Weights of a small GPT-style language model, trained from scratch on English Wikipedia.
Size: 9 layers, MLP 512 squared ReLU.
Architecture: rotary positions, no biases in attention or MLP, untied embeddings.
Training: a variant of Adam for these matrices, 147M tokens, 8973 steps.
Each number is 128 + 32 x the weight over the matrix's rms, rounded and kept within 0 to 255. Layers, rows and columns count from 0.

# layer 5 MLP down (transposed), 512x128, rms 0.0955, rows 44-96, columns 64-127
[[121 173 152 180  77 123 109  93  80  64 130 167 126 172  68 133 102 127  84 105 141 141 126  70 117 100 130  71 154 204 106  98 153  56 141 107 122  87 100 113 167 102  64 150  94  85 113 100 132 161 165  74 110 179  97 184 160 172 125 143 176 124 152 107]
 [ 53 122 171 138 156 122 102 125  95 102  88 109  78 137 168 147 111  98 147 125 147 153  80  94  79 197 116  56  99 176 127 127 114  65 165 169 125  64 157 139 152 135 124 128  88 132 102  97 157  86 110 127 140 142 128 158 140 148  94 177 130 172  98 132]
 [ 63 144 102 125 118 145 117 121 101  73 179 132  86 102  84  60 162 133  78 131 166 127 110 157 190 148  91 160 208 127 181  88 122 100 113 137 116 148 133 128 140 162 144 155 144 137 149 141 140 141  95 141  36 183 207  66  70 151 149 131 140 128 160 168]
 [142 139 105 160 107 135 140 108 104 149 108 109  77 189 155 130 144 103 127 144 178 192 170 200 118 134 123 150  49 154 118 157  87 173 193 114 109 131 115 124 138 155 148 137 182 143  84 157 133 153 155 122 161 114 139 146 135 146  86 134 155 142  86 138]
 [115 100 104 132 154  86 188  83 101 155 136 161 108  80 111  83  84 132 143  59 149 148 123  77 157 141 131 134 126 167 162 128  92 107 142  91 119 153 111 133 158 158 133 102 103  62 151  90 111 180 194  99 115 154 135 124 137  64 183 135 154 146 149 106]
 [141 144 180 134 171  95  96  98 124 146 135 123 112 164 151 144  95 110 159 104 148 111 126  95 173 153 132 138 139  58 113 136 179 134 137 116 118 133 107 156  87 158 173 141 114 117  94 142 138 116 109 100 149 140 175 131  81 132 144 163  86 172  81  90]
 [ 86 167 141 143 104 147 177 103 102  97 137 190 185 159 132 113  85 106 132 125 163  97 109 151 140 132 133 134 146 147 200  95  91 149 106 115  85 233 125 128 123 108 168 133 134  97 149 198 120 173 132 180 136 131 115 163 150 108 151 122  97 101 131 168]
 [ 82 114  89 138 148  69 120 128  78 154 112 127 153 186 107 113 182 115  67 132  96 119  78 109 144 132 118 127 101 128 156 167  83 125 109 156  75 185 129  97 155 116  96 127 158 128 125  83 124 125 155 161 170 108 161 132  93 127 157 126 197  91 170 105]
 [ 81  99  94 131 103 133 129 109 103 119 119 110 146  85 109 120  81 146  84 113  76 109 114 178 161  68 169 146 105 111 110 138 119 109 168 149 121 149 146  54 122 101 105 140 137 122 140 116 127 149 137  99 128 124 125 140 159 164 122 102 174 130 135 133]
 [173 110 149 147 101 120 150 130 103 129 121 154 170 156  72 131 100 112 141  65 133  92 124 168 178 151 133 169 138 142 169  84 136 154 111  64 159 100 106 112 141 154 137 159 139  90 128 167 148 201 131 162  72 215  94 148 178 199 151 171  99 116 109 119]
 [ 89 108 168 185 115 131 192 167 167  54 144 157 132 108  90 185 103 124 153 124 146  93 120 133 149  77 149  77 142 130  96 125 110 107 152 106 155 163 125 134 152  70 125  89 102 104  91 164  69 155 172 169 132 119 142 157 109 139 138  76  88 166 115 146]
 [128 106 162 152  87  85 101 117 120 137 137 151 138 133 115 163 175  41 154 161 133 197 132  91 123 180 153 144  40 166 137 130 114 149 170  95 104 157 145 225  79  81 127 104 159  87 124 108 104 120 162 149 160  95 177 112  75  84 170 106 135 123 107 119]
 [113  43 166 103  79 114 135 129 129  81  63 120 136 131 115 131 125 103  92 187 125 153 152 131 179 150 105 131 143  89 203 161 115 129 116 155 142 167 160  90  80 130 111  75 136  99 167 107 158 141 140  90 129 137 143 133 113 108 164 102  75 144 112 105]
 [145 113 118 164  86  68 133 128 148 112 165 144 122 121 114 127 126 143 122  85 103 148 131 167 144  83 131 135 171 134 143 133 116  94 115 112 112 164 112 171  79 153 122 120 109  54 175 118  76 176 105 125 132  80  74 138 109 162 134 111 155 124  99 134]
 [137 139 134 159 185  68 107 159 175  91  67  89 125  42 139  73 126  98 140 104  59 158 142  93 142 152 164 128 187  53 171 100 137 107  63 155  62 173 129 145  92 150 161 138 131 113 103 120 124  93 163  94 157 158 105 140  87 123 144 153 133  98 106  91]
 [142 109  71  53  73  89  86 117 187 124 176 134 145 141 127 138 131 203 132 187 103 103 141 158 164 125 169 132 137 159 155 114 173 106 184  61 147 139  88 159 121 144 154  75 160 119  94 154 140  99 101  72 181 131 155 160 144 113 111 142  88 137 162 119]
 [108 165 138 109  75  69  70  96 122 164 106 108 136 143 148  76 149 111 155 147 129  62 130  90 124 176 133 117 107 161 121 217 128 121 149  90 161  91 144  76 102 126 142 167 127 140 160 133 131 132 112  84 133 154 113 150 153 144 104 123 115  98  93 146]
 [132 180 163 132 133 184  94 188 185  84 120 149 175  89 142 104 148  43  72  82 110 146 144  84 115 139 182 130 119 129 127 133 148 117 147 146 122 124 132 113  89 187 191 138  99 123 157 123 145  91 158 108 156 139 102 108  99 100 116 122 160 120 116  97]
 [168 147 127  98 139 138 136 169 186 159 125 162 123 148 154 167  96 149 166 160 141 142 134 140 140 132 123  90 168 164 124 152 135 145 220 106 160 124  96 133 138 152 124 145 154  79 150 105 133 134 123 163 125  66 166 115 143  90 105 205 120  93 142  99]
 [179  89 144 164 157  89 131 127 112  79 147 144 190 144 133 146 116 101  88  73 112  57 103  94 169 178 101  99 152 125 176 106 187 106 138  75 139 111 137 137 160 138 187 123 135 141  83 135 129 175 148 142 144 173  72 134  74 115 108 167 203 118 132 120]
 [118 116  83 175 125 177 148 175 124 107 183 150 129  91 184 168 112  38 131 100 127 190 131 136 138 102 165 133 132 133 167 143  91 125 143 114 179 120 154 151  22 147 159  98 112 123 158 114  86 121 106 100 152 146 108 167 135 122 103 177 196 127 132 162]
 [113 140 174  78  80 130 172 145 115 151 104 104 155 118 103  94 132  85 126 106 110 124  61 164 157 160 176 172  74 119 207  56 131 157  85  68 161 136 131  90 105 190 143 156 130 158  59 142  95 162 163 137 164 139 131 115 106  83 161 156 121 119 177  70]
 [157 103 179 111 185 137  89 116 129  70 114 112 129  71  97 125 122  92 142 100  98 153 107  84 128 121 152 174 122 138 129 124 112 105 123 124 154 129 116 120 117 138  86  73 109 133 136 134 136 124 106 127 105 151 103  82 109 121 138 101 176  98  85 166]
 [122 112 125 111 122 130 123 146 119 127 144 152 144 130 113 128 136 133 125 129 125 133 128 131 122 143 144 141 124 122 123 136 145 104 136 120 146 131 126 125 123 141 128 113 130 124 124 133 109 119 115 114 132 130 138 134 132 119 118 115 134 127 153 137]
 [119 146 121 145 135 175 102 112 186  96 103  86 142 104 134 125 160 183 150 176  89 209 152 137 155 135 202 130 156 152  69 153 101 136 114 119 135 106 149  85 179  90 119 164 120 142  88 161 147 139 138 176 118 104 131  90 103 152 150 106 188 131 162 155]
 [121 108  89 109 108  98 141 132 103  95 146 148 173 162 141 102 168 149 128  87 124 144 115 138 146  96 110 180 129 158 157 134 163 167 187 131 108 152 102 111 133 133 142 108 144  96 155 110 133 162 120  83  71 134  96 166  76 184   2  83 100 105 163 179]
 [138 123 113  76 127 146 143 104 182 161 187 166 179 146 103 155 111 161 139 110 113 163 150  94 118 143 120  83  93 123 134 133  83 170 175 163 113 132 191 106 132 117  73  95 120 103 140  76 119 206 140 125  99 120 172 130  75 128 181 148 147  65 171 119]
 [ 90 130 180  79 140 195  88 130 101  94 136 132 114  93 125 128 138 128 111 113 103 158 129 129 119 111 162 126 125 134 134  92 141 124 208  72 109 161 140 132 107 120 141  71 135 101 123 193 153  71  68 130 121 109 107 156 126 134 147 148 103 102  91 159]
 [173 124 122 161 109 192 138  89 131 130  76 119 103 169 149 155 132  48 133 123 172 135 143 175  90 112 128 193 100 159  80 147 159 129 121  95 149 129 111 119 126 106 118 183 109  90 116 167 122  98 119 108 109 159 151 147 188 152  97 123 150  97 117 159]
 [ 75 163 156  77 128 163 137  86 161 142 134 139 160 136 111  60 164 109 174 144 134 163 142 157 122 130 155 144 117 117 150 103  86 168  69 170 121 135 116 149  41  80 160 135 121 143 131 185 116 139 143 123 188 139 113 135 131 108 185 124 123 104  56 136]
 [158 136 173 112  83 126  54 132 124 120  99 108 140 161  96 146 154 156 132  97 130 108 149 114 157 131 114 122  88  86 158 134 118 133 155  82 152 167 101 123 115  87 133 230 156  86 156 126 129 131 171 107 163 124 134 169  82 154 124 151 108 159 140 135]
 [100 157 172 125 166 185 118  78 138 151 188 128  82 155 145 145 115  99 124  86  87  84 160 112 148 170 164  83 165 148 121  86  90 136 130 140 149 142 162 113 113 136 131 176 118  94 164 141 168 166 162  88  66 141  68 121  91  83 126 155 137 140 163  94]
 [107 111 179 103 100 133 139 157  96 117 138 113 128 113 130 139 173 128 157 163 116 133 178 144  92 161 131 156  79 147 136 178  67 132 126 139 157 127 144 182 110 139 126 106 160 143 146 108 150 152 126 157  90  80 135 123 129 129 205 177 157 106 140 105]
 [135  98 113  97 119  93 106  94  86 162 137 114 145 106 151  49  92 109  96 129 118 135 131  66 109 122 111 107 112  91 130 132 125 159 130 167 144 124 154 130 136 113 120 124 177 126 134 135 104 128 126 122 112 153 139 137 134 101 144 131 100 125 140 120]
 [174 132 127 123 136 128 103 148 119 152 124 121  91 154  76 156 155 111  82 110 106 180 140 159 138  91 167 135 190 163  57 138 163 102 145 143 106 119 125  92 157 104  71 108 120  99 121 153 139 124  84  80 125 136 147 181 143 103 198 121 100 162 121 171]
 [121 122 147 114 122 149 105 123 140 102 114 161 101 141 103  96  97 176 144 106 162 142 159 167 113 138 104 162 127  76 133  84 163  59 135 117 156 122 121  77 113 135 113 188 130 186 191 105 117 139 168 121 158 126 113 177 159 113 132 134 162 127 208 159]
 [127  79 190 150 115 153 131  95 130 120 115 138 105 134 102 116 145 114  38 188 141  79 150  81 144 161 112 123 174 113  74 196 173  85  70 116 176 149 156 161 211 146 127 130 145 170 195 131 175 121 141  89 123 124 129 124 119  74 103 112 106  98 151 167]
 [ 81  81  96 148 140 128  90 164  92 140 179 160 129 111 149 122 154 132 116  61 166  55 149 109 107 167 130 197 151 127 201 146 108 144 159 128 109  83 137 137  84  89 122 167  82 155 139  82 101 164 165  90 135 118 122 109  99 103 156 181 144 122 100 168]
 [ 63 109 141 120 119 113 141 183 170 135 137 181 136 147  89 150  87  90 111  87  96 110 106 125 125 165 107 101 143 153 180 181 140 114 126 230 159 122  94 143 137 124 152 148 134 147 148 110 119 160 108 106 146 110  67  99 109 125 154  99 194 139 116 126]
 [118 143  82 156 159 117  86 134  90 178  98  88 110 155 186 134 138  62 116 122 177  85  71 113  82 116 127 114 124  92 145 141 133 106 147 151  68 190 142 136 100 109 160 113 105 107 114 157 145 114 155 165 183 111 107 104 123 158 115 156 108 130 109 123]
 [182 107 171 177 116 113 166 108  77 169 112 118 159 141 118 132 110 121 157 143 114 140  63 113 102 132 134 153 159  82  97  90 129 116  99  91 143 140 133 170  98 139  91  37 119 149 141  75 118 190 127 141 112 145 145 162 158 122 140 145 155 110  86  82]
 [139 196 111 111 122 124  98 124 157 147 119 138 132 131 100 133 145  94 133 103 139 174 116 170 141 147  99 151 136 121 102 101 110 169 194  92 126 105 120 161 175 114 128  97  71  99 139 177  89 160 135 107 142 132 131 146 122  97  68 127  62 174 174 162]
 [187 165  64 142 143  99 163 140 165 133 124 170 147 108 189 181 112 132 194  95 147 135 118 136 158 110 109  72  92 131 114  76  83 141 174 144  70 116 103 128 113 203 188 155 143 131 111 100 118 174 113 159 111 109 147 138 114 114 170 191 134 116  99 115]
 [127 123 127 187 103  98 128  89  69 122  90 150 183 148  96 164 104 133  95 106 176  78 125 114 195 134 106 168 137 153 121 116 163 143 178  95  75  92  77 108 113 141  78  85 141  88 171 149 147 128 159 137 114 110 102 147 172 107  98 149 137  82 101 132]
 [117 129 172  89 150 105 131 140 170 144 122 133 186  97 156 115 113 166 168 157 204 118 117  92 185 120 146 172 118 139 141  63 144 172  68 105 123 193 136 159 165 138 103 165 109 192 109 137 123 182 139  72  88  84 101 128 108 102 117 141  65 126  70 133]
 [134 137 135  86 112 143 144 132 170  65 166 142 165 170 127 147 185 178  91 162 100 135 117 130  87  53 106 163 144 122 133 104 120 114 134  68  66 107 151 120 135 147 124 135 168 124 207 177 133 118  61  61 102 140 128 181 198 144 109 130 140 154 116 177]
 [157 150 129 153 143 141  91 112 157 137 135  84  90 168 125 115 139 119  83  98 126 162  96 157 145 146 112  79 123 150 113 121 114 144 144 160 134 136 122 120  85  72 160 101 131  92 129 161 134  89 127 148 163 163 154  99  76 129 178 120 123 142 135 176]
 [127 156 132  96 137 143 169 121 162 118 154 167 185 147 114 148 114  95  61  42 160 165 132 175 174 117 151  70 102 110 165 110 150 135 166 141 116 129 146 126 124 142 115 101 146 149 139 125  88 157 187 111 131 142 123 109 142 163 150 124 164 108 160  55]
 [163 104 175 132  86 104 118 135 128 153 131 145 114 137  94 130 107 128 133 158 112  60 116  97  81 170  80 142 113 138 141 115 146 115 131  75 125 110 170 142 128 207 194 128 182 168 141 130 149 150 149 106 132 116 102 138 116  69  71 179 109  92 166  59]
 [136 160 112 109  69 145 112 138 127 121 107 142 178 107 145 135 113 149  94 104  65 125 122 117 208 124 141 174 175 122 124 128 126  74 157 110 109 102  68 104 136 154 154 116 124  84 137  88 122 130 158 133 117  93  78 161 133 156 126  72 131 126 181 108]
 [147 115 119 172 170 105 157 120 112 185 139 136  66 177 181  90 120 113 158 191 126 137 145  86 127 161  92 157  78 103 157 153 184 119 128 157 120 145 178 140  86 161  94 176 102  96 116 161 190 118 106  96 155 113 209 157 117 185 105 132 150  71  96 129]
 [114 109 132  97 169  78 161 111 107 122  84 147 116 123 169 109 107  94 115 126 140  65  86 108 122 153 109 117  69 134 127 128 126 150 141 108 111  98 141 140 113 144 104 194  50  95  86 122  81 141 124  79 165 193 158 140  90 137 131 146  81 133  79 141]
 [ 64 121 138 133 103 208 107 123 123 141 152 158 136 162 128  62 157  69 131 204 112 120 150 163 114 178  91 183  74 174 144 110 143 175 110 189  93  93 118 145 108 132 157  71 160 177 133 110  81 113 128 125 128  91 151 149 125  97 145 116 109 121 175 127]]
# layer 5 MLP up, 512x128, rms 0.106, rows 45-96, columns 64-127
[[ 54 181 159  73  35 116 129 173 157 124 147 128 135 147 100 103 135 142 118 158 188  86 105  66 139 107 123 116  74 123  89  69  56  68 100  79 136 166 151 121  99 115  91 164 119 130 153 133 153 127 171 192 119 173 108 114 103 125  68 121 111 127  69  99]
 [117 100 110  86 104  95 113 169 141 109 155 166 160 132 176  93 146 163 182  98 112 135  87  78 149 131 144 113 104 141  94 140  63  58 142 121 177  89 149 101 131 120 124 183 133  90  90 128 131 133 141 166 100 155 128 126 113 102 150 116 153 128 199 113]
 [112 160 116 135 110 121 149 151 127 121 142 114  70 135  98 148 129 149 124 118 126 139 166 150 107 134 149 130  68 154 115 151  90  79  77 123 141 165 160 135 172  92  75 108 129 131 180  64 134 157  99  90  58 149 138 111 105  95 129 105 139 112  96 141]
 [118 132 151 113  70 100 190 153 147 105 100 191 151  96 132 114 210 120 231 180 199 180 104 105 152 112  98 148 112  83  88 104 104 163 118 130 119  87 115  88 137  90 120  98 119 134 180 149 157 115  71  88  88 177 115 124 149 120 132  92 139  99 121 115]
 [130  85  83 117  84 124 139 170 148 130 130 100  80 114 120 161 128 153 140 134 150 106 184 126 150 102  74 133 124 130 118 111 185 115 133 138 175  93 124 151 120 160 118 105 104 166 106 111 147 120  79 159 138 141 164 137 180  70 122 101  79 120 178 104]
 [ 66  66 146 150  44 120 115 207 165 123 108 101  83 172  95 113 118 139 178 145 148  96 120 111 159  80 117 129 101 125 122 155 179 131 118 136 142  56 138 160 158  93 128 112 194 131 120 106  89 153 162  72 138 116 136 157 134  95 134 126 143 108 115 144]
 [110 112 131  92 106 100 113  97 139 108 116 141 104 156 158 113  90 133 110  90 141 159 137 127 120 134 156  58 194  64 123 148 177  97 104 130 141 100 104 147 176 193  86 121 161 103 134 108 151 115 111 180 120 165 146 107  96 158  84 135 115  94 102 103]
 [181  98 140 120 130  92 134 156 145 119 144 195 123 104 138 122 125 122 159 167 130 101 130 139  96 100 122 116 130 142 123 133 132  60  89 126 121 166 147 167 176 111 138 152 138 122 109 122  68 138 141 141 142 132 157 108 101  94 110  69 133  98  95 121]
 [137 125 118  37  92  75 135 137  94 139 120 121 141 135 131 135 158 108  53 133 138  77 147  99 124 131 136  74 117  88  90  68 137 179 116 179 175 183 142 152 139  86 115 147 135 172 163 131 149 116  43 173 120 101 139 105 197 162 137 120 104 110  89 175]
 [156 145 167 121 113 124 139  94 121 184 157  89 113  98 139 112  95 157 133 137 128 144 110 123 157 102 138 122 155  96  66 145 125  75 104 227 151 141 122 144  99 144 148 112 152  95 143 166 135 118 154 102 144 149 215 110 173 124 150 111 160 139 114 126]
 [ 99  99 128 132 143  83 145 154 179 118 104 141 147 178 109  95 125 176 151 130 119 124 132 137 169 106 163 133 117 114 148  87 118  62 105  95  88 121 172 115 201 110 115  93 103 145 133 108  94 162 155 147 101 197 124 169  79  99  82 129 137  71 105  70]
 [ 68 116  46 106 143 153 150 143 198  95 113 183 145 114  80  73 122 148 127 185 122 101 112 116 104 124 124 152  80 142  82 118 129 113 124 167 117 128 116 173 131 121 106 135 117  99  79 137 124 130 131 122 118 134  84 105 112 142 119 103 114 111 138 109]
 [143 138 126  96 122 111 152 182  90 208 124 131 127  82 123 141  62 147 161 178 182 160 134  84 166 102 131 140 152  75  97 165 158 115 131 149 161 150 146 127 144 188  65 151 111  77 111 124  98 169 169 187  94 129  88 105 141  88 134 140 197 155 151 126]
 [142 120 114  76 116 130 121 147 101 136  98 119  81 175  60 108 163 132 151 100 116 116 131  52 173 103 190 148 127 111  90 129 152  48 115  77 163 111 122 108 106 111 161 168 163 183  87  94  97 127 104 113 126 148 182  71  80 154 141 145 151 134 132 172]
 [179 112  88  95 106 130 105 118 143 123 139 171 159 150  26 103 146 132 123 148 144 180 130  58  56 159 115 135 129 145  89 133  78 100 102 145 131 111  85 144 178 171 119 120 145 173 160 116  88 201 133 149 131 102 115 132 139 112 150  72 189 144 115 170]
 [ 81 135  74  98  69  93 145 142 145 142 139 114  74 109 111  77  93 136 186 102 167 111 159 110  92 134 161 128  93 126  94 131 134 110 100 104 161  82 163 111  99 112 144 112 117 100 121 128  95 155 120 137 109 118 146 118 140 134  98 101 126  92 103  77]
 [ 94 147 150 124  91  89 127 160 144 118 124 129 121 101 132  85 181  94 133  76 149 165 152  87 101  98 148 142 120 124 109 108 148 112 104 151 188  97 136 119  70 135 155 166 175 138 131  99 124 197 191 139 128 139 104  85  96 154 143 129 130 129 101 108]
 [ 99  75  77 156 145  74 149 152 163  83 129 107 115 139 162 120 138 178 159 123 155 120 114  72 160 122 109 108 117 112 103 160  71 172 121 102 134 132 132 103 117 107 118 162 151 116 115 145 146 116 110 145  97 123 150 124 154  80 110  95 106 134 150  64]
 [ 93 158 113 135  85 123 195 203 131 160 118 158 123 118 115 162 154 137 119 107 107 185 141 101 107 122 148 169 101  99  81 100  89 154  95 195  99 117 128 138 162  94 167 103 194 137  95  89 133 160  83 106 132 183 149 101 193  56 145 164 114 143 122 101]
 [ 93  54 129  63 145 173 150 207 117 175 146 173 126 113 173  98 124 126 128 146 168 119  92 128 159 133 152 160 145  92  87 116 189 144 131 107 121 146 111 106 103 155 164  99 167  90 137  89 121 177 138 115  72 180 103 160 193  70 108  87 112 176 126 162]
 [200 100 119 103  81 110 147 119 165 143 156 133  84  76 103 190 102 117 143 174 128 167  88 109  98 110 127  73  66  93 105  82 157 160  73 226 173 125 138 102 135 151 125 119 193 119 127 144  59 105 136 148 142 177 136  97 131 139 109 164 100 107 102  79]
 [136 155 145 120 121  96 136 142 101 142 134 120 128  82 117 127 172  98 150  95 179 144 138 147 119 105 130 197  92 117 179 126 148  51 130 152 141 212 199 137 134 161 130 123 124 139 113 103 150  88  82 178  92 107 122  78 131 152 147 161 151 122 120 106]
 [110 132 113 137 115 125 159 152 121 124 151 162 124 121 102 135 122 135 131 126 119 127 126 122 135  93 123 120 109  98 121 129 109 119 100 136 154 137 154 141 121 126 132 127 124 111 119 104 123 143 147 138 119 139 114 108 136 112 127 132 144 111 129 134]
 [123  86 151 112 115  94 117 114 117 144 108 105 182  85  73  88 175 107 149 152 102 116 103 129 101 134 158 115  85  16  91  34 145 153 103 135 103 187 102 181 151 144 178  76 129 155 177  89 104 126 176 151 127 124 162 150 142 109 103  99 138  73 119  74]
 [131  70 125  55  98 124 141 117 108 115 182 129 121 106 148 156 193 110 111 153 101 171 103 102 157 142 110 107 130 138  97  83 106  79  97 108 138 175  87 151 123 165  79 122 127 117 132 127 138 105 162 155  49  92 142 184  93 170 111 138 133  94 110 177]
 [ 59  52 118 146  92 101 149 108 122 159 125 132 147 141 187 153 126 179 178 197 141 160  96 134 148 168 141 174 126  99 122 139  72 112 159 155 156 158 126 193 113 174 119 114 143 167 113 120 137 136 101 159 117 131 132 123 125 105  90  69 136 113 198 116]
 [148 101 134 108  29 110 103 179  67 106 152 110 159  71 117 107 130 132 212 109 163  96 151  86 118 117 217 116 138 116 145 102  97  93 141  93 106 146 109 152 136 123 126  74 175 148 152 127 122 126  88 136 118 101 150 129 168  61  89 100 110  81  78 122]
 [ 68 148  53  81 138 104 148 139 109 161  94 114 123 112  95  72  85 106 112 163  93 128  73  91 151 158 167 166 119  85 107  92 131 110 105 172  93 200 140 146 162 113 133 114 191 107  92  81 111 142 111 135 123 153 225 135 104  89  87 120 138 104 122 178]
 [152  80 166  85  78 156 138 208  67 224 108 133  93  67 113 146 155 120 134 133 157  90 101 150 115 107 153 132  91  66 130 130 195 129 111 151  96  99 110 119 185  86 133  92 121 117 135  71  77 142 142 123  96 209 166 124 146 133 114 145  87  75 131 160]
 [ 73 134 112 107 130  64 120 170  91 137 154 114 150 141  83 107 106  98 136  83 141  84  83  73 173 128 178 138 102  70 147 104  89 146 100 137 110 159 157 145 154  83 124 146 145 134 159 121 129 130 170 116 120 137 161  99 147 128  38 121 112 141  58 141]
 [150  81 121 102  93  81 144 117 140 103 126 152 125 140  85 105 111 118 101 133  97 120 132 126 145 111 138 138 146 104 106  85 142 120  30 124 181 106  52 151 112 165 103  72 230  73  74  92  78  81  78 167 119 174 182  94 120 140 142 142 149 156 136 126]
 [119 110  95 138 109  79 128 111 124 116 148 164 140 149  84  77 115  98 165 154 142  96 111  77 131 141 168 125  78 106  67 143 158  58 108 107 166 135 129 178 100 141 142  72 161 160 131 150 111  90 144 176 155 189 168 145 137  83 130 135 117 130  71 120]
 [139 149 155 173 102 154 170 173 150 136  95 147  93 117 138 134 156 173 112 127 137 110 142 153 157  95 105 107  97 158 118 112 150 108 104  94 178 137 143 157 139 131 132 155 124  89 123 123 116 150  88 149 121 121 120 101 101 110 136 131 179 103 139 127]
 [136 142 123 126 145 138 138 109 139 148 107 159 144 105 149 140 138 127  99 151  90 100 152 125 156 136 185 136 115  89  69 103 137 121 135 144 144 217  96  99 115  98 121 142 156 162 162  92 140 171  78  80 136 231  80 142 129 172 121 125 123  88 112 118]
 [ 93 120 168 122 112  96 131 158 144 118 159 111  68 120 152 123  96 169 152 152 161 110 155  89 178  86 143 106 162 110 165 123 162  57 111 117 169  96 127 129 201 154 131 145  88 157  88  72  95 124 101 166 147 132 180 125 137 106 121 131  95 158  44 183]
 [ 81 138 130  84 125 104 187 220 143 136 144 118 143 103  60 149 137 125  98 196 152  97 129 117 170 125 185 146  86  83 144 122 127  88 106 123 130 109 178 178 127 178 177 145 122 150 139 129 167 115  91 102  89 182 119  90  97  59  71 120  93  51 130 158]
 [ 97 111 115 130 152 123 125 201 101 191  89 213  76 113  87  98 144 115 133 113  89  80  58  92 127 119 111 105 124 108  96 108 129 161  91 115 164 132 129 106 143  91 123  89 201 116 163 108  42 160 187 141 119 152 181  75 127 109  87 124  71 108 119 146]
 [148 178  96  44 150 115 140 180 132 159 142 102  81 163 212 104 100 166 161 139 140 123 157 144 108 129 130 160  94 112  99 126  53 115 146  99 193 164 150 188  86 167 136 116  96  91 143 151 156 180  61 122  79 136 143 114 157 163 159 155 122  55 110 156]
 [113 124 116 135  86 123 135 167 204 110 166 174 122 131 145 138  85 184 100 196 153 124  73 115 112  64  79 111 155  93 111 107 123 112  82 118 149 174 124 146  80  96 137 146 143 103 128 165 128 145 115 124 125 131  98 108 128 124 118 142  74 107  95 159]
 [150 168  97 138 116  68 127 120 140 108 118 171  92 147 132 144 127 134  89 159 126 144 104 132 145 103 136 106 129 106 125 155 148 128  79 188 157  95 148 137  74 168 152 141 156 110 148 105  64 114 148 138 140 141 144 138 175 115 144 141 131 100 133 114]
 [110 159 136 115 116 133 139 191 157 141 152 159 166 171  84 138 118 117 152 108 117 142 109 124 117 113 126 103 119  66 158  80  81 136 130 142 132 157 117 101 131  92 126 100  79 138 198 106 118 151 125 156 112 158 102  97 154  38  84 114  94 110 134 129]
 [ 67 129 148  90  83 165 140 106 189 105 133 181 165 128 144 123 174 128 147 152  89 176 195 127 156  68 201 136  75  88 130 122 136  30 110 168 135 126 154 143 166 127 101 143 108 146 102  71 102  84 140 138 144 173 124 115 122 108  70 157 124 136 105 180]
 [ 79 112 155 110  86 106 135  99 116 169 149 119 186 157  98  37 159 169 109 183 135 108 152  77 159 115 173 131 140 154  63  87  72 139 128 139 133 114 117 170 112 136  96 115 144 164 148 157 104 112  85  96  34 150 130 117 145 150 111 174 153  80  87 154]
 [ 99 154 125  98 106 125 101 138 146 182 166 176  76 164 120 143 139 161 132 120  82 125  86 111 166 104 143 150 120  76  56 131  76 128 133 118 119 130 108 146 138  44 124  81 171 158 108  47 157 182  89 184 157 146 152 138 116  90 124 113 169 104  88 155]
 [122 127 129 123  98  49 169 152 147 138 152 173  88 140  73 126 143 105 175 183 111 139  72 119  55  88  97  88 113 155 161 147  99 110 122 117 122 134 124 160 105 110 126 103 109 149 105  85 157 135 119 119 112 123 168 134  90  69 168 153 165  66 167  99]
 [132  77 123 116 144 144 148 130 139 206 122 140 138 123 102 145 123 140 169 107 129  87 132 117 152 116 106 106  98 121  95 150 173 167 111 162 152 131 174  86 153 144  89  91 163  78 106 130 127  66 141 134 128 118  92 153 152  84  88 131  91 138 133 150]
 [145  88  89 165 134 147 136 138 135 101 157 135 103 127 145  87 148 124 153 180 126 132 108  96 136 103 144 119 132  89 168 114 108 103 104 137 177 172 163 130 100 141 111 123 119 186 131  85 143 103 133 121 112 173 116  92 150  58 113 122 100 169 158 160]
 [103 150  51 155 128  88 178 143 200 149 130 180 125  95 116 118  97 113 131 129 138 126 175 145 104 104 118  71 112  85 121  68 102 155 103 119 158 138 143 112  84 118 101 111 140  65 104 107 104 170  60 157  49 145 176 126 150 140 121 140  63 116  88 111]
 [ 79  95 102 103 122 169 149 140 106 142 144 161 132  83 117 166 154 169 147 169 120  97  95  51 106 156 150  99 111 122  81  78 106 159  97 139 145 115 137 160 141  94  79 119 157 143 152 100 127 134 115 184  98 110 140 115 132 111 145 128 171  79  48 157]
 [138 129 155 163 124 113 166 131 106  74 159 142  44  93 152 136 125 108 170  90 139 132  99 112  72  97 162 142 145 110  65 141 164 109 111 147  98 119  90 145  79  97 168 151 197 140 177  87 156  91 139 135 103 121 189 121 156 113  98  79 161 118  88  69]
 [127 114 142 121  90 129 151 124  91 140 190 101  62 128 101 115 111 212 118 163 201  83 189 121 118  73 117 136 150 141 142 133 127  92 115 112  82  97 159 150 185 125 149 156 121 189 157 106 129 142 124 186  97 167 146 130 193  97 165  84 131  71 149 125]
 [ 68 137  81 123  99  71 110 127 124 116 140 157 127 140 173 135  83 124 140 142 162 127  98  85 169  70 141 112 101  37 150 173 126 104 119 168 157 163 145 125 149 141 106 140 135 179 151 116 160 143  61 132 121 175 147 163 154 113  98 145 157  96  59 161]]